config.toml
norm = "layernorm"
norm_place = "pre"
qk_norm = true
init_std_o = 0.0
lr_mult_o = 1.66
schedule = "wsd"
Each number is 200 + 30 x the weight over the matrix's rms, rounded and kept within 0 to 999. Layers, rows and columns count from 0.

# layer 4 MLP up, 320x128, rms 0.0943, rows 0-108, columns 0-63
222,187,242,206,204,210,174,228,145,189,140,199,196,163,200,214,204,244,238,213,245,184,195,185,160,237,173,172,136,225,203,156,195,207,185,208,214,181,160,198,201,230,184,200,199,198,215,174,208,180,200,200,166,223,220,195,225,232,170,190,219,220,194,196
213,248,155,242,225,174,197,224,243,193,225,219,198,242,158,238,248,234,209,209,202,160,217,155,281,215,232,213,268,208,135,185,166,212,162,246,168,113,232,224,240,167,196,164,194,195,147,180,152,230,186,270,201,210,189,172,209,216,172,178,201,173,145,155
258,193,209,221,252,230,188,141,248,92,212,178,171,213,214,229,214,131,172,221,196,208,128,184,204,209,212,154,202,160,215,224,185,194,234,210,183,159,191,228,191,210,193,208,197,220,241,268,182,192,260,210,174,205,179,178,209,137,251,205,213,142,211,215
217,206,161,179,235,210,232,167,243,177,177,258,219,175,199,216,152,154,222,232,208,134,222,178,238,162,190,195,219,201,216,199,206,273,192,182,159,224,203,225,171,205,181,186,230,185,158,237,202,217,203,170,150,120,223,181,204,207,276,180,223,162,195,215
243,190,217,201,173,174,196,231,207,209,195,156,178,234,185,162,208,200,279,149,205,246,158,243,192,241,204,176,202,187,225,221,223,154,211,202,139,239,165,191,215,160,252,197,211,175,169,203,186,169,190,153,238,201,180,218,184,185,213,156,155,219,189,176
209,130,172,212,190,222,183,243,210,170,203,217,157,183,234,214,185,159,226,224,167,187,255,210,230,139,214,219,259,206,204,162,135,155,179,198,209,213,239,183,176,129,210,212,189,191,225,206,218,145,172,138,212,277,225,225,209,174,190,194,213,187,182,157
207,215,195,189,246,201,180,169,191,190,212,173,153,219,206,158,177,204,180,179,251,199,236,200,240,202,256,177,214,204,176,191,217,188,191,234,167,164,238,192,203,181,200,226,155,177,249,218,205,222,167,187,203,217,210,230,235,213,155,214,229,139,217,240
202,225,163,239,194,205,202,232,181,173,208,125,229,214,209,199,179,229,178,164,214,185,174,192,201,205,183,228,181,185,198,216,160,172,208,181,195,219,206,249,152,220,209,208,258,182,218,203,155,194,213,177,242,256,204,237,196,218,215,222,207,198,195,231
179,204,205,224,178,163,195,238,196,193,198,220,183,196,197,209,217,205,196,179,246,224,183,203,193,190,226,233,177,270,178,250,154,217,163,177,191,265,186,188,210,154,188,194,203,237,232,161,234,191,173,211,189,153,219,214,233,166,203,165,150,245,234,185
251,176,171,191,189,210,194,205,178,192,174,189,248,235,144,247,187,198,171,213,209,203,177,247,234,206,239,210,187,192,194,215,182,235,164,265,162,222,222,194,267,200,245,196,158,232,200,210,179,230,233,230,220,188,208,147,194,151,235,234,238,206,154,193
217,210,253,183,207,237,260,222,240,200,186,171,172,196,177,190,204,191,230,181,230,250,220,212,227,188,190,211,175,231,245,201,197,174,236,196,209,198,155,171,210,208,187,176,252,180,189,182,251,201,148,222,210,246,208,174,192,190,173,183,189,179,151,234
158,229,238,141,203,181,178,208,196,175,212,238,152,208,181,190,201,205,142,192,178,246,178,180,181,211,183,191,143,225,228,180,210,235,208,259,180,223,195,246,208,200,211,217,237,196,224,219,233,181,213,215,170,184,229,277,190,176,169,210,170,159,215,160
166,199,221,218,161,177,224,232,163,173,225,194,216,207,197,154,256,162,244,184,240,187,201,169,188,273,198,222,174,197,165,210,221,182,194,219,188,142,157,173,214,184,225,192,195,208,182,159,209,212,193,209,141,164,163,241,144,230,190,227,242,188,172,189
151,228,246,178,160,196,230,147,183,235,232,175,234,211,185,155,203,167,200,168,211,237,124,216,202,145,226,232,251,172,208,241,227,247,221,199,148,213,176,208,214,161,169,161,194,197,207,227,186,155,162,195,220,149,237,122,237,178,204,176,228,226,185,206
187,198,163,206,184,266,232,187,186,170,193,234,182,216,233,169,166,220,203,227,214,155,215,230,190,211,193,219,189,198,208,247,242,181,227,259,204,228,205,148,187,284,231,192,220,156,238,202,172,239,176,186,223,178,217,175,231,220,131,145,181,212,217,222
191,213,226,211,174,201,149,196,184,207,201,156,197,187,217,168,211,234,151,200,184,181,209,219,209,128,184,193,250,219,171,181,157,226,246,204,186,243,230,204,164,202,173,184,211,194,166,151,229,215,194,224,261,183,184,205,195,218,223,204,238,190,177,195
201,168,209,197,162,234,248,245,163,213,188,216,305,226,173,207,193,143,181,177,186,173,164,202,214,206,217,204,185,197,195,200,183,249,257,296,157,222,202,184,240,251,186,267,192,167,214,212,252,207,157,193,239,205,178,206,185,177,187,191,158,182,211,189
158,221,199,150,178,192,187,229,188,222,176,179,251,191,194,211,204,148,163,200,189,228,244,182,284,225,161,159,220,120,189,236,255,233,169,232,240,206,189,185,154,239,157,161,175,167,207,234,188,199,206,208,212,180,201,168,166,220,204,251,234,173,265,190
143,196,213,241,182,180,181,237,175,166,252,243,132,198,216,161,174,187,218,190,160,245,233,254,260,165,187,225,159,202,231,205,232,259,186,222,228,219,171,129,227,232,152,240,168,193,213,242,230,193,227,171,174,164,207,169,191,195,204,236,188,167,202,179
208,169,219,207,201,225,176,165,201,269,217,184,184,164,161,202,200,204,156,197,229,218,219,233,166,230,269,217,209,218,164,168,227,206,143,182,251,192,222,245,213,202,224,167,174,177,219,217,209,161,209,226,189,233,208,232,205,205,159,228,225,182,207,197
232,160,250,179,190,274,170,263,220,178,167,163,192,152,160,172,201,191,238,188,225,255,183,230,141,209,259,219,193,216,217,217,177,161,205,178,182,181,255,250,191,222,175,187,178,266,127,195,185,162,242,221,245,222,123,173,243,170,225,195,190,202,241,183
194,185,196,227,190,202,196,244,222,249,225,212,216,161,231,190,196,166,159,227,166,251,212,202,196,264,254,244,243,132,244,211,190,138,248,206,202,174,209,248,157,166,174,147,179,190,226,203,202,176,207,212,156,184,161,184,225,230,171,218,237,214,185,233
148,160,186,218,238,187,215,177,230,179,212,216,226,210,240,192,250,213,209,174,209,175,230,135,230,154,196,164,194,222,183,203,229,202,204,227,172,243,177,214,238,177,207,206,192,194,220,221,189,201,232,207,181,201,199,202,184,184,222,210,179,213,165,199
234,165,164,178,221,193,214,225,171,192,215,210,216,227,212,205,181,210,191,134,173,170,167,199,282,211,128,164,166,218,251,186,224,244,188,190,199,200,192,168,181,229,189,194,217,235,204,190,228,235,251,216,164,204,190,226,192,170,214,256,146,239,189,167
187,240,235,220,170,196,158,135,194,208,204,243,263,238,240,165,201,235,180,182,213,235,192,168,190,217,235,201,218,163,146,136,194,167,142,229,211,228,242,192,183,233,191,163,206,217,272,149,149,174,133,229,223,206,194,220,201,207,197,189,223,179,224,235
170,172,205,221,171,220,159,190,206,232,250,213,223,196,212,197,206,175,220,250,195,218,254,218,215,184,214,226,205,205,242,196,227,208,184,234,173,142,185,202,190,177,231,214,171,211,161,180,158,232,191,249,238,200,231,154,185,210,160,173,170,214,147,171
203,162,209,213,226,154,225,174,151,176,192,192,189,260,273,218,163,173,250,241,197,205,203,209,190,168,201,194,243,254,194,148,179,224,193,215,236,239,191,202,207,154,177,271,257,215,198,205,228,202,165,210,148,240,194,214,205,194,261,198,216,153,208,182
172,193,209,180,191,171,193,212,201,210,175,171,171,167,207,176,172,213,199,216,146,152,179,203,236,163,192,188,194,281,204,194,205,191,204,196,167,201,183,246,207,187,219,209,188,224,182,210,163,193,187,204,222,186,142,242,152,242,178,140,203,208,241,150
157,165,222,209,219,202,139,224,194,268,175,190,182,191,234,172,202,212,248,207,220,225,180,202,193,214,201,220,233,167,213,226,208,196,204,211,178,171,178,302,276,177,275,173,168,162,189,179,212,198,163,221,161,190,224,173,238,243,202,137,179,232,216,193
188,180,208,186,165,232,223,210,196,209,189,218,254,227,176,194,159,209,196,184,212,192,235,182,230,139,223,242,173,216,184,202,207,227,181,212,215,235,224,202,134,177,226,155,208,226,195,218,175,199,211,248,225,243,215,244,217,188,149,158,149,200,171,235
192,228,198,255,266,194,211,189,239,185,204,189,187,218,193,181,177,247,172,171,164,163,213,175,182,152,288,214,220,231,224,217,164,214,166,196,149,200,212,170,210,201,216,182,240,167,173,212,231,253,247,201,199,188,171,232,196,175,204,172,182,218,196,177
177,214,166,224,193,212,212,208,232,146,188,214,180,191,207,203,119,162,162,210,180,227,210,186,173,187,226,195,256,212,183,219,226,196,192,234,226,217,217,160,217,161,202,181,221,196,176,155,195,180,220,249,189,241,225,221,200,216,168,189,212,193,161,207
177,221,257,169,137,270,221,217,212,226,214,219,216,178,188,199,173,254,138,173,213,208,207,185,185,145,260,235,233,174,181,185,155,160,223,188,183,210,209,210,227,183,102,188,228,258,124,164,209,138,214,197,264,152,209,197,229,151,227,214,157,160,188,235
221,243,182,235,230,196,142,202,186,188,172,158,221,204,192,233,192,251,186,236,189,215,177,194,164,256,176,166,187,209,235,243,206,198,220,211,208,237,128,210,211,204,224,215,221,174,222,221,216,170,243,186,219,225,189,153,241,201,185,234,187,175,194,185
196,149,218,247,183,227,171,195,221,234,194,168,218,171,197,128,217,156,203,222,224,205,225,184,148,180,190,206,230,195,179,196,216,217,194,176,214,220,189,173,260,190,180,176,209,187,220,216,256,196,205,208,196,150,183,258,216,163,208,209,228,189,159,195
186,249,213,139,197,248,166,231,132,233,175,206,243,151,207,174,176,206,197,151,185,131,162,180,212,172,227,217,186,216,164,188,177,193,200,228,170,164,212,251,185,192,207,216,173,251,220,175,214,208,217,228,177,220,167,237,190,136,193,190,182,225,288,171
147,160,229,189,190,206,226,189,266,210,230,257,272,238,193,169,234,192,155,189,212,203,206,181,162,225,187,170,172,241,224,177,237,243,221,194,172,252,220,262,256,229,209,149,138,181,153,223,190,160,183,149,205,164,209,219,253,252,178,177,191,207,176,236
199,127,225,228,224,190,187,212,186,206,190,203,154,216,257,221,190,173,154,215,224,231,253,211,182,204,184,202,224,175,177,193,193,209,180,251,193,186,187,188,200,155,202,215,182,167,184,233,204,165,209,191,164,214,178,201,200,254,202,246,188,211,230,235
200,192,183,155,273,261,180,194,185,223,185,196,225,199,213,168,187,157,221,212,190,158,173,245,212,240,196,242,191,184,192,230,179,249,172,164,232,120,216,217,172,140,241,194,184,206,235,156,184,213,218,196,164,194,219,219,190,215,203,192,156,235,201,203
213,172,153,210,138,198,229,206,167,198,189,227,281,182,188,168,266,195,242,231,177,217,215,255,166,234,195,177,220,139,216,137,202,213,194,137,220,173,160,192,228,180,238,211,209,234,169,223,181,177,169,214,211,231,216,240,161,185,218,206,253,233,234,167
185,202,220,181,219,177,207,282,234,245,211,157,169,203,198,209,196,173,264,198,158,274,186,191,239,236,186,192,161,208,178,204,226,198,168,233,231,193,198,209,241,148,164,190,173,210,164,172,199,162,183,216,178,202,146,225,274,189,193,240,127,140,217,199
213,216,224,247,229,171,130,184,173,145,217,172,218,210,178,147,243,173,224,217,132,188,167,240,183,203,162,192,234,235,289,240,203,223,149,173,220,211,253,220,200,205,187,150,207,139,190,177,171,228,217,182,168,202,146,221,216,156,257,233,267,253,179,176
211,232,173,237,159,177,155,236,203,265,250,208,195,203,125,242,199,210,184,207,165,181,175,192,203,168,246,210,243,166,188,211,198,169,163,231,157,254,210,216,180,199,194,132,248,221,212,236,179,176,185,196,243,172,183,191,260,154,190,186,241,145,147,187
198,231,192,204,224,214,199,162,153,189,211,204,211,176,167,218,267,193,212,197,157,142,232,247,217,241,173,188,179,225,215,170,217,236,216,185,199,174,177,227,204,204,218,174,194,193,187,145,181,177,207,129,195,224,218,163,199,247,188,239,191,171,167,161
208,218,186,199,170,170,171,220,196,169,164,204,216,194,215,176,244,167,216,177,172,205,242,275,184,232,227,124,213,160,215,192,215,251,256,230,219,199,223,224,172,177,175,214,206,155,174,173,174,204,215,191,205,213,167,241,210,242,173,215,236,200,180,167
230,223,194,222,119,248,156,180,167,261,230,214,188,254,240,190,179,130,170,171,219,221,171,175,148,230,208,168,167,186,162,202,184,153,180,244,195,212,224,230,188,193,203,163,169,161,211,187,211,146,213,226,211,240,233,240,189,238,176,212,117,176,186,188
207,164,186,195,200,233,224,186,200,205,194,246,193,197,237,235,184,215,184,157,242,219,198,223,242,137,241,198,193,207,177,180,178,197,211,203,208,166,195,185,252,230,208,239,140,191,160,170,208,189,200,221,177,186,222,178,220,236,210,221,238,167,146,225
161,148,141,214,205,202,196,252,152,230,210,175,223,226,255,189,251,159,199,217,183,186,188,200,211,175,218,158,200,211,163,203,191,158,163,170,141,191,187,222,202,210,226,257,171,225,200,214,213,174,165,227,209,215,195,192,219,205,201,189,238,208,203,178
163,255,256,205,238,231,222,196,200,188,217,227,150,154,196,242,180,205,201,209,144,219,139,199,193,183,217,223,157,185,178,194,256,198,191,205,205,203,196,238,182,250,192,153,204,164,224,199,199,145,186,213,214,154,154,213,198,183,184,162,224,131,176,215
218,217,123,225,219,239,186,223,222,263,155,190,178,183,196,184,119,197,201,194,211,202,270,184,191,171,270,230,244,205,189,204,173,206,175,205,176,204,206,191,168,210,189,177,166,191,156,193,239,170,225,156,175,162,223,236,178,228,279,231,270,234,214,212
220,184,205,199,164,202,214,236,191,187,124,208,190,200,178,247,234,196,218,282,185,173,196,188,205,181,166,204,235,243,153,189,169,218,200,203,160,179,239,194,203,216,190,199,244,214,187,186,201,241,192,144,193,127,219,209,204,228,156,127,226,218,213,200
216,227,183,220,181,207,166,250,153,192,193,194,163,214,114,160,173,181,216,206,174,182,234,147,130,206,198,224,250,195,219,215,209,202,199,163,203,184,190,209,212,200,249,229,269,166,223,179,244,226,203,212,221,174,174,225,215,227,143,224,193,242,245,242
209,215,190,192,182,215,229,194,231,208,227,237,151,167,238,220,174,207,205,176,212,206,251,218,186,182,157,185,184,185,188,195,196,174,183,248,147,202,179,231,183,185,213,251,224,212,226,250,169,210,214,174,245,179,241,191,196,196,185,176,206,179,189,205
185,203,219,189,190,222,207,177,238,219,184,193,182,218,249,146,184,190,227,241,191,138,183,162,170,178,235,186,195,168,208,183,195,170,255,223,219,222,245,165,204,195,168,230,213,198,192,168,166,142,168,195,237,153,170,169,232,204,204,142,172,215,217,254
172,188,252,156,190,200,167,248,241,224,215,200,196,105,205,171,203,152,189,151,187,209,192,229,236,201,228,222,217,169,193,234,255,208,196,213,216,198,196,197,210,269,229,198,200,159,202,192,190,205,157,183,244,201,172,195,161,192,191,223,160,243,205,254
241,144,174,186,192,214,185,210,164,259,162,170,220,171,244,213,225,208,243,197,206,169,218,266,170,223,186,231,253,228,233,187,167,223,132,215,221,192,202,173,178,198,180,210,200,182,234,221,197,198,133,230,218,176,198,166,193,196,224,182,179,210,218,191
158,138,214,162,240,187,179,168,168,221,169,225,231,205,193,214,217,176,236,221,181,234,198,181,148,195,196,180,171,213,187,171,210,218,159,184,204,224,176,222,211,206,221,203,221,195,142,244,210,191,203,220,162,182,217,266,239,263,226,179,213,243,141,206
225,154,164,195,184,174,139,243,190,231,189,164,221,172,243,211,227,153,214,204,210,190,201,221,171,231,173,208,210,151,188,208,198,236,215,186,193,283,233,167,185,220,205,168,196,201,233,181,195,222,184,178,260,167,208,197,203,237,229,183,194,162,229,205
208,153,220,193,240,183,182,180,179,206,180,195,215,217,202,140,196,163,207,191,267,200,201,138,216,163,227,227,174,218,222,211,174,252,192,188,212,155,196,250,182,169,187,153,148,173,189,215,219,208,239,214,162,253,223,181,173,174,167,166,226,224,219,222
133,207,146,234,208,181,187,241,233,166,199,177,159,227,168,202,191,147,249,199,223,208,197,203,269,181,273,257,192,163,248,267,176,150,176,141,233,208,173,204,210,161,182,232,259,139,223,196,209,225,188,143,162,187,206,137,237,205,225,177,250,258,178,177
232,220,209,160,237,214,188,165,233,162,189,209,171,239,158,216,226,158,235,217,166,170,196,182,180,220,200,183,194,151,221,176,209,200,227,150,225,252,237,258,204,200,259,197,267,181,213,205,186,231,192,262,202,191,209,160,238,218,270,157,213,207,198,234
233,180,204,167,209,170,204,224,194,178,215,192,177,200,181,186,152,173,203,166,218,230,176,267,187,217,205,218,233,187,172,212,181,193,240,254,188,139,183,127,185,216,164,160,168,219,172,145,137,227,213,222,213,193,187,198,181,223,156,227,160,224,229,205
198,172,218,189,171,207,194,249,227,222,191,168,181,163,221,196,233,143,179,197,161,180,213,255,260,162,221,222,221,178,199,186,170,258,219,252,195,206,119,214,190,212,248,213,206,196,197,194,176,169,197,169,193,182,234,177,206,145,241,153,151,245,245,211
217,226,245,204,205,243,177,224,218,195,211,195,233,251,229,213,240,200,190,210,249,155,179,173,176,206,191,219,170,208,174,202,166,239,168,244,208,194,168,179,231,219,143,195,191,208,188,219,224,188,163,211,204,186,199,202,256,166,235,224,178,170,173,162
226,155,227,175,176,238,226,204,246,136,107,186,187,176,201,228,197,193,171,197,206,239,252,242,173,208,170,226,221,161,167,206,202,187,238,189,197,198,204,214,185,272,228,227,197,240,241,218,203,178,221,278,182,242,184,209,202,196,245,162,199,209,223,264
221,202,161,150,182,186,187,214,194,206,190,187,163,199,173,209,160,235,220,180,211,181,222,178,159,229,220,208,205,168,210,245,224,239,213,197,229,243,138,194,212,238,182,243,222,191,207,228,176,230,212,195,193,234,208,244,199,190,211,214,128,176,178,168
247,220,148,154,241,252,229,215,175,203,222,163,179,195,179,257,200,139,227,174,229,164,204,239,191,174,240,257,191,181,211,209,209,195,224,208,190,198,202,206,155,202,210,195,210,202,180,209,192,260,225,225,226,207,249,185,191,201,205,191,211,227,169,199
235,168,202,213,156,230,174,177,206,294,232,152,227,200,227,149,170,160,230,165,170,194,188,176,225,235,241,224,176,170,159,183,183,173,196,194,149,232,200,216,207,183,184,227,212,247,220,164,171,176,214,175,274,213,158,229,189,163,160,140,259,172,172,190
180,238,216,218,183,195,150,181,182,210,210,216,217,167,222,229,209,190,208,236,219,183,179,204,186,153,131,187,231,259,210,253,210,193,165,197,211,222,199,182,208,185,177,202,192,167,163,205,205,245,215,211,222,210,202,221,205,175,173,179,208,183,197,172
255,154,204,247,214,184,212,215,206,177,187,209,193,206,170,187,199,264,205,163,235,220,172,217,189,232,209,191,234,180,212,176,213,211,239,219,191,216,217,215,173,236,164,178,181,150,164,192,195,220,203,176,220,193,220,184,180,164,177,198,123,178,193,164
172,177,162,232,200,225,190,201,235,178,192,189,200,219,259,231,203,196,174,249,234,229,191,231,202,226,158,216,248,224,212,194,168,219,223,187,216,166,141,162,148,166,212,159,185,200,185,185,192,203,215,175,227,222,175,205,184,137,185,257,231,134,221,188
169,205,210,239,244,176,194,219,215,119,199,201,185,224,181,208,267,178,227,243,217,159,242,207,201,205,216,207,154,176,208,266,219,256,235,155,190,193,212,186,117,256,255,239,259,214,195,213,216,204,185,148,214,212,206,155,188,181,231,182,201,197,185,249
189,200,214,225,164,190,164,167,187,228,195,179,209,172,206,203,186,174,222,219,183,201,203,158,168,180,231,204,224,189,158,182,213,175,161,177,223,224,174,168,189,230,227,261,130,227,234,254,184,172,198,197,206,166,240,213,191,219,197,227,193,183,251,226
196,219,130,270,261,252,215,186,205,200,204,210,232,209,178,206,251,214,158,265,170,194,228,162,203,227,187,207,179,196,137,200,176,244,171,205,188,207,189,202,218,197,268,175,202,168,164,254,215,188,224,209,139,171,174,174,243,283,211,232,214,195,145,208
190,199,193,182,246,216,239,224,223,206,226,225,239,247,244,211,265,207,270,217,194,167,159,171,168,219,220,242,163,172,209,168,200,192,176,124,206,171,223,241,230,196,174,189,183,182,180,237,233,222,225,194,174,180,161,204,168,218,202,219,208,219,266,202
166,215,197,190,207,200,247,179,219,180,195,148,169,150,206,209,220,182,208,170,237,210,172,189,230,160,202,254,192,212,224,223,253,177,199,189,231,192,190,215,228,201,179,206,177,192,173,251,184,123,147,182,182,240,191,222,184,209,180,151,224,172,192,186
148,218,207,166,212,193,197,200,193,190,215,237,191,236,234,169,244,217,199,244,215,210,186,194,145,196,169,197,200,214,244,217,238,167,183,241,182,235,198,173,235,236,258,240,198,203,188,227,238,183,164,200,213,180,191,243,256,173,249,200,213,186,199,186
125,243,216,174,193,153,176,182,232,222,193,178,214,174,191,194,217,179,236,183,233,222,219,190,261,204,243,244,208,168,173,206,226,211,166,190,184,202,161,201,179,205,237,187,182,239,192,204,209,192,231,233,193,179,204,175,190,141,183,164,186,183,164,204
230,193,200,193,181,130,217,216,228,144,213,193,184,228,148,149,212,160,186,178,152,205,186,209,234,209,141,196,259,197,265,238,214,240,199,143,221,198,195,184,176,217,211,180,197,219,193,211,223,214,219,173,186,170,195,233,172,238,224,225,158,232,277,234
208,246,216,227,246,136,152,143,159,160,153,280,222,170,163,184,225,222,204,227,170,188,168,191,224,206,208,220,209,251,244,241,237,208,237,192,157,250,224,175,210,162,251,202,220,176,216,232,178,137,177,174,212,180,235,142,237,229,148,173,181,222,181,218
140,183,249,208,199,210,186,218,206,190,214,194,191,240,166,133,134,176,161,182,190,223,191,188,203,193,195,173,186,216,187,222,246,222,221,240,215,238,226,194,221,244,151,211,214,177,164,214,215,178,202,301,201,209,164,226,206,205,179,185,229,181,179,200
237,226,220,192,185,189,191,149,159,189,259,198,230,233,187,196,233,188,179,246,149,191,137,213,251,172,169,167,173,160,180,168,189,175,204,269,186,226,184,163,200,190,173,252,227,212,249,150,216,199,199,268,196,173,217,195,165,200,200,290,214,215,192,207
246,199,224,203,203,247,200,209,183,160,205,198,223,177,250,171,159,130,170,248,208,234,226,183,219,214,219,213,230,179,216,175,172,210,185,181,190,163,189,224,145,200,225,149,221,173,147,212,221,174,215,225,270,170,218,148,244,217,186,213,183,170,178,171
198,163,201,211,170,137,163,224,224,210,200,196,180,227,235,188,213,253,166,242,156,140,230,208,110,161,210,200,183,216,179,226,159,223,218,146,178,186,185,198,218,171,243,189,194,200,243,240,219,225,181,231,236,188,195,242,202,258,203,154,244,187,166,176
254,188,259,209,217,179,206,262,214,187,175,203,190,221,173,238,185,214,182,174,170,199,177,200,195,214,231,203,219,195,195,206,147,177,179,149,170,170,192,215,189,212,184,166,212,238,179,202,227,217,251,234,161,185,191,208,200,194,178,205,228,218,163,209
228,215,188,199,201,212,250,185,210,208,215,186,218,216,206,191,165,172,210,192,197,166,207,210,164,235,204,191,177,174,223,196,247,233,238,229,198,167,140,244,174,156,250,216,170,183,203,227,216,232,219,191,116,213,170,221,231,204,209,228,197,127,167,181
207,114,226,251,207,182,147,182,207,201,202,161,217,170,180,184,216,158,253,197,144,186,256,233,212,230,205,163,217,206,266,254,201,164,205,171,217,229,190,132,183,165,117,238,241,258,152,195,199,195,156,174,198,187,151,236,159,233,213,178,185,185,209,194
171,204,240,150,208,208,173,181,194,183,176,181,238,176,216,195,240,225,129,217,202,160,181,248,148,196,167,153,168,179,196,209,159,174,200,207,182,223,217,211,169,172,224,216,221,173,211,173,225,237,228,194,230,201,198,203,190,221,207,174,232,255,233,169
196,230,168,209,217,195,181,186,244,147,211,186,170,255,191,224,194,227,228,207,186,157,236,233,184,187,207,231,201,244,184,178,181,226,245,137,112,188,213,219,210,217,266,182,246,158,246,173,157,247,170,180,243,194,240,186,209,191,196,199,205,215,207,149
144,256,193,259,194,191,239,155,208,187,171,202,185,157,176,216,251,227,131,189,194,142,221,159,187,211,188,227,232,224,154,258,187,266,204,205,265,203,235,182,169,206,193,175,161,230,201,253,168,233,134,201,178,227,228,120,203,190,208,231,233,246,169,226
177,211,180,202,220,236,208,172,224,197,194,243,227,161,178,203,246,193,150,174,217,240,264,174,140,203,148,177,269,213,183,202,152,215,181,233,165,200,250,193,206,169,241,172,195,201,185,188,199,220,208,158,193,218,165,161,175,170,206,191,222,133,202,189
189,125,164,214,196,213,196,233,131,243,172,202,223,226,239,197,197,256,187,216,221,169,201,208,196,277,157,202,202,201,182,198,190,215,196,227,189,213,170,254,197,205,221,258,219,198,211,207,173,170,251,187,198,156,153,163,152,168,242,211,197,229,181,173
188,198,153,252,263,249,221,133,159,236,213,210,242,224,197,199,160,199,166,232,184,208,224,182,206,204,199,195,204,163,212,187,130,185,182,184,182,212,230,197,187,204,152,255,210,247,208,135,174,168,198,193,287,196,211,183,212,140,205,207,221,231,152,193
238,186,211,238,270,196,213,156,207,119,283,194,216,244,220,198,239,156,246,180,182,230,255,191,250,185,183,177,246,242,167,164,134,201,178,189,196,199,241,165,249,143,217,190,207,212,210,191,178,199,188,202,181,185,213,145,197,156,184,226,180,191,205,196
129,215,229,163,177,207,184,260,186,200,252,245,196,206,201,205,237,233,218,193,196,212,192,262,199,242,233,155,211,179,235,185,188,135,186,184,222,210,110,237,229,200,152,176,238,188,170,194,168,210,245,220,235,222,180,174,212,158,206,182,184,191,196,205
206,176,237,181,157,166,202,224,230,188,211,213,225,206,195,247,199,221,201,247,156,223,210,182,197,207,217,197,190,193,227,148,179,183,203,150,211,238,243,152,215,139,157,206,171,236,185,171,225,153,234,164,188,199,250,201,180,135,190,155,207,151,156,226
183,190,199,170,141,159,142,166,227,204,196,156,215,183,190,284,184,238,190,162,217,204,188,180,228,210,209,243,237,179,207,176,187,200,154,236,198,258,173,213,240,165,249,211,228,201,234,210,158,209,198,221,230,177,231,154,239,213,188,166,191,187,169,222
177,142,185,233,123,161,192,249,285,198,249,201,212,206,209,173,202,206,189,188,202,191,180,202,204,218,256,158,151,184,150,191,252,249,214,170,211,245,223,205,212,192,188,226,221,210,184,180,221,221,178,185,197,160,215,228,182,188,186,186,197,195,180,181
224,223,206,166,247,188,232,181,169,212,214,242,186,205,178,212,208,158,202,235,145,223,149,192,218,218,184,190,146,223,161,185,168,195,190,224,205,197,219,154,210,218,204,187,242,125,192,192,198,168,206,212,170,208,206,166,197,167,202,264,212,197,190,251
228,209,184,179,200,225,315,256,246,257,184,220,204,190,167,219,163,227,224,206,156,173,160,162,197,235,229,154,215,179,221,256,165,244,238,161,157,180,231,206,204,189,167,165,236,223,210,201,197,253,219,219,142,173,185,189,172,162,163,177,151,247,186,172
253,203,210,190,157,189,161,204,263,230,198,250,209,194,156,248,106,250,160,198,164,237,181,150,230,168,208,186,209,231,158,197,158,219,255,200,150,231,244,213,203,201,156,179,168,210,172,191,161,186,263,234,172,231,175,198,226,212,179,228,165,196,217,179
223,218,149,214,219,182,184,200,197,221,195,118,184,205,191,183,143,192,190,157,211,184,202,191,248,200,226,221,234,174,172,171,210,211,170,181,197,195,232,201,158,145,261,221,210,152,209,141,197,230,194,218,194,218,188,190,179,210,178,226,184,239,216,145
185,216,192,224,189,224,225,246,205,208,142,192,184,235,210,159,229,203,194,215,216,241,223,204,172,165,201,263,209,161,269,244,203,213,232,189,177,191,140,188,232,188,190,207,184,186,220,253,237,181,163,191,140,192,210,168,228,173,153,198,209,151,183,208
195,260,182,230,245,197,171,236,205,227,212,229,234,183,213,201,192,127,145,165,176,186,196,131,171,213,134,140,189,213,170,205,259,207,275,166,169,174,155,210,157,170,232,189,214,176,215,173,217,193,224,233,203,197,149,236,255,173,222,211,164,183,247,223
169,238,194,203,183,145,168,206,167,244,268,209,234,202,169,200,130,253,208,172,193,211,134,210,204,219,168,204,241,179,219,193,203,237,213,204,190,191,196,232,216,180,175,143,236,240,236,151,265,224,200,151,184,239,166,193,215,175,199,198,196,114,206,178
220,193,262,196,139,139,163,183,256,243,224,211,178,227,229,213,198,157,183,194,214,178,245,230,227,212,261,230,208,163,185,230,191,201,153,220,193,197,145,194,222,152,240,209,271,191,216,172,184,251,191,124,232,146,175,204,208,192,204,189,159,169,173,147
239,211,197,195,171,167,200,203,164,200,221,258,183,187,191,173,162,190,189,221,182,201,163,222,178,188,191,153,217,203,196,143,207,191,186,211,213,185,180,151,239,236,213,227,218,236,190,141,166,145,168,190,234,201,195,275,277,214,112,148,198,180,190,215
193,171,210,185,184,241,194,233,201,207,233,238,225,208,198,182,199,171,167,180,156,222,215,187,178,197,159,227,238,166,208,258,157,183,172,220,221,123,203,179,217,150,172,224,204,179,246,185,175,227,198,210,209,178,236,235,143,178,182,230,150,211,197,224
225,209,197,181,183,220,181,245,187,192,196,178,182,149,228,196,228,194,181,193,162,158,207,175,156,123,259,225,265,175,142,215,185,151,239,213,229,229,220,207,230,181,182,153,203,230,184,142,231,232,173,141,231,225,184,230,197,226,168,202,199,216,222,262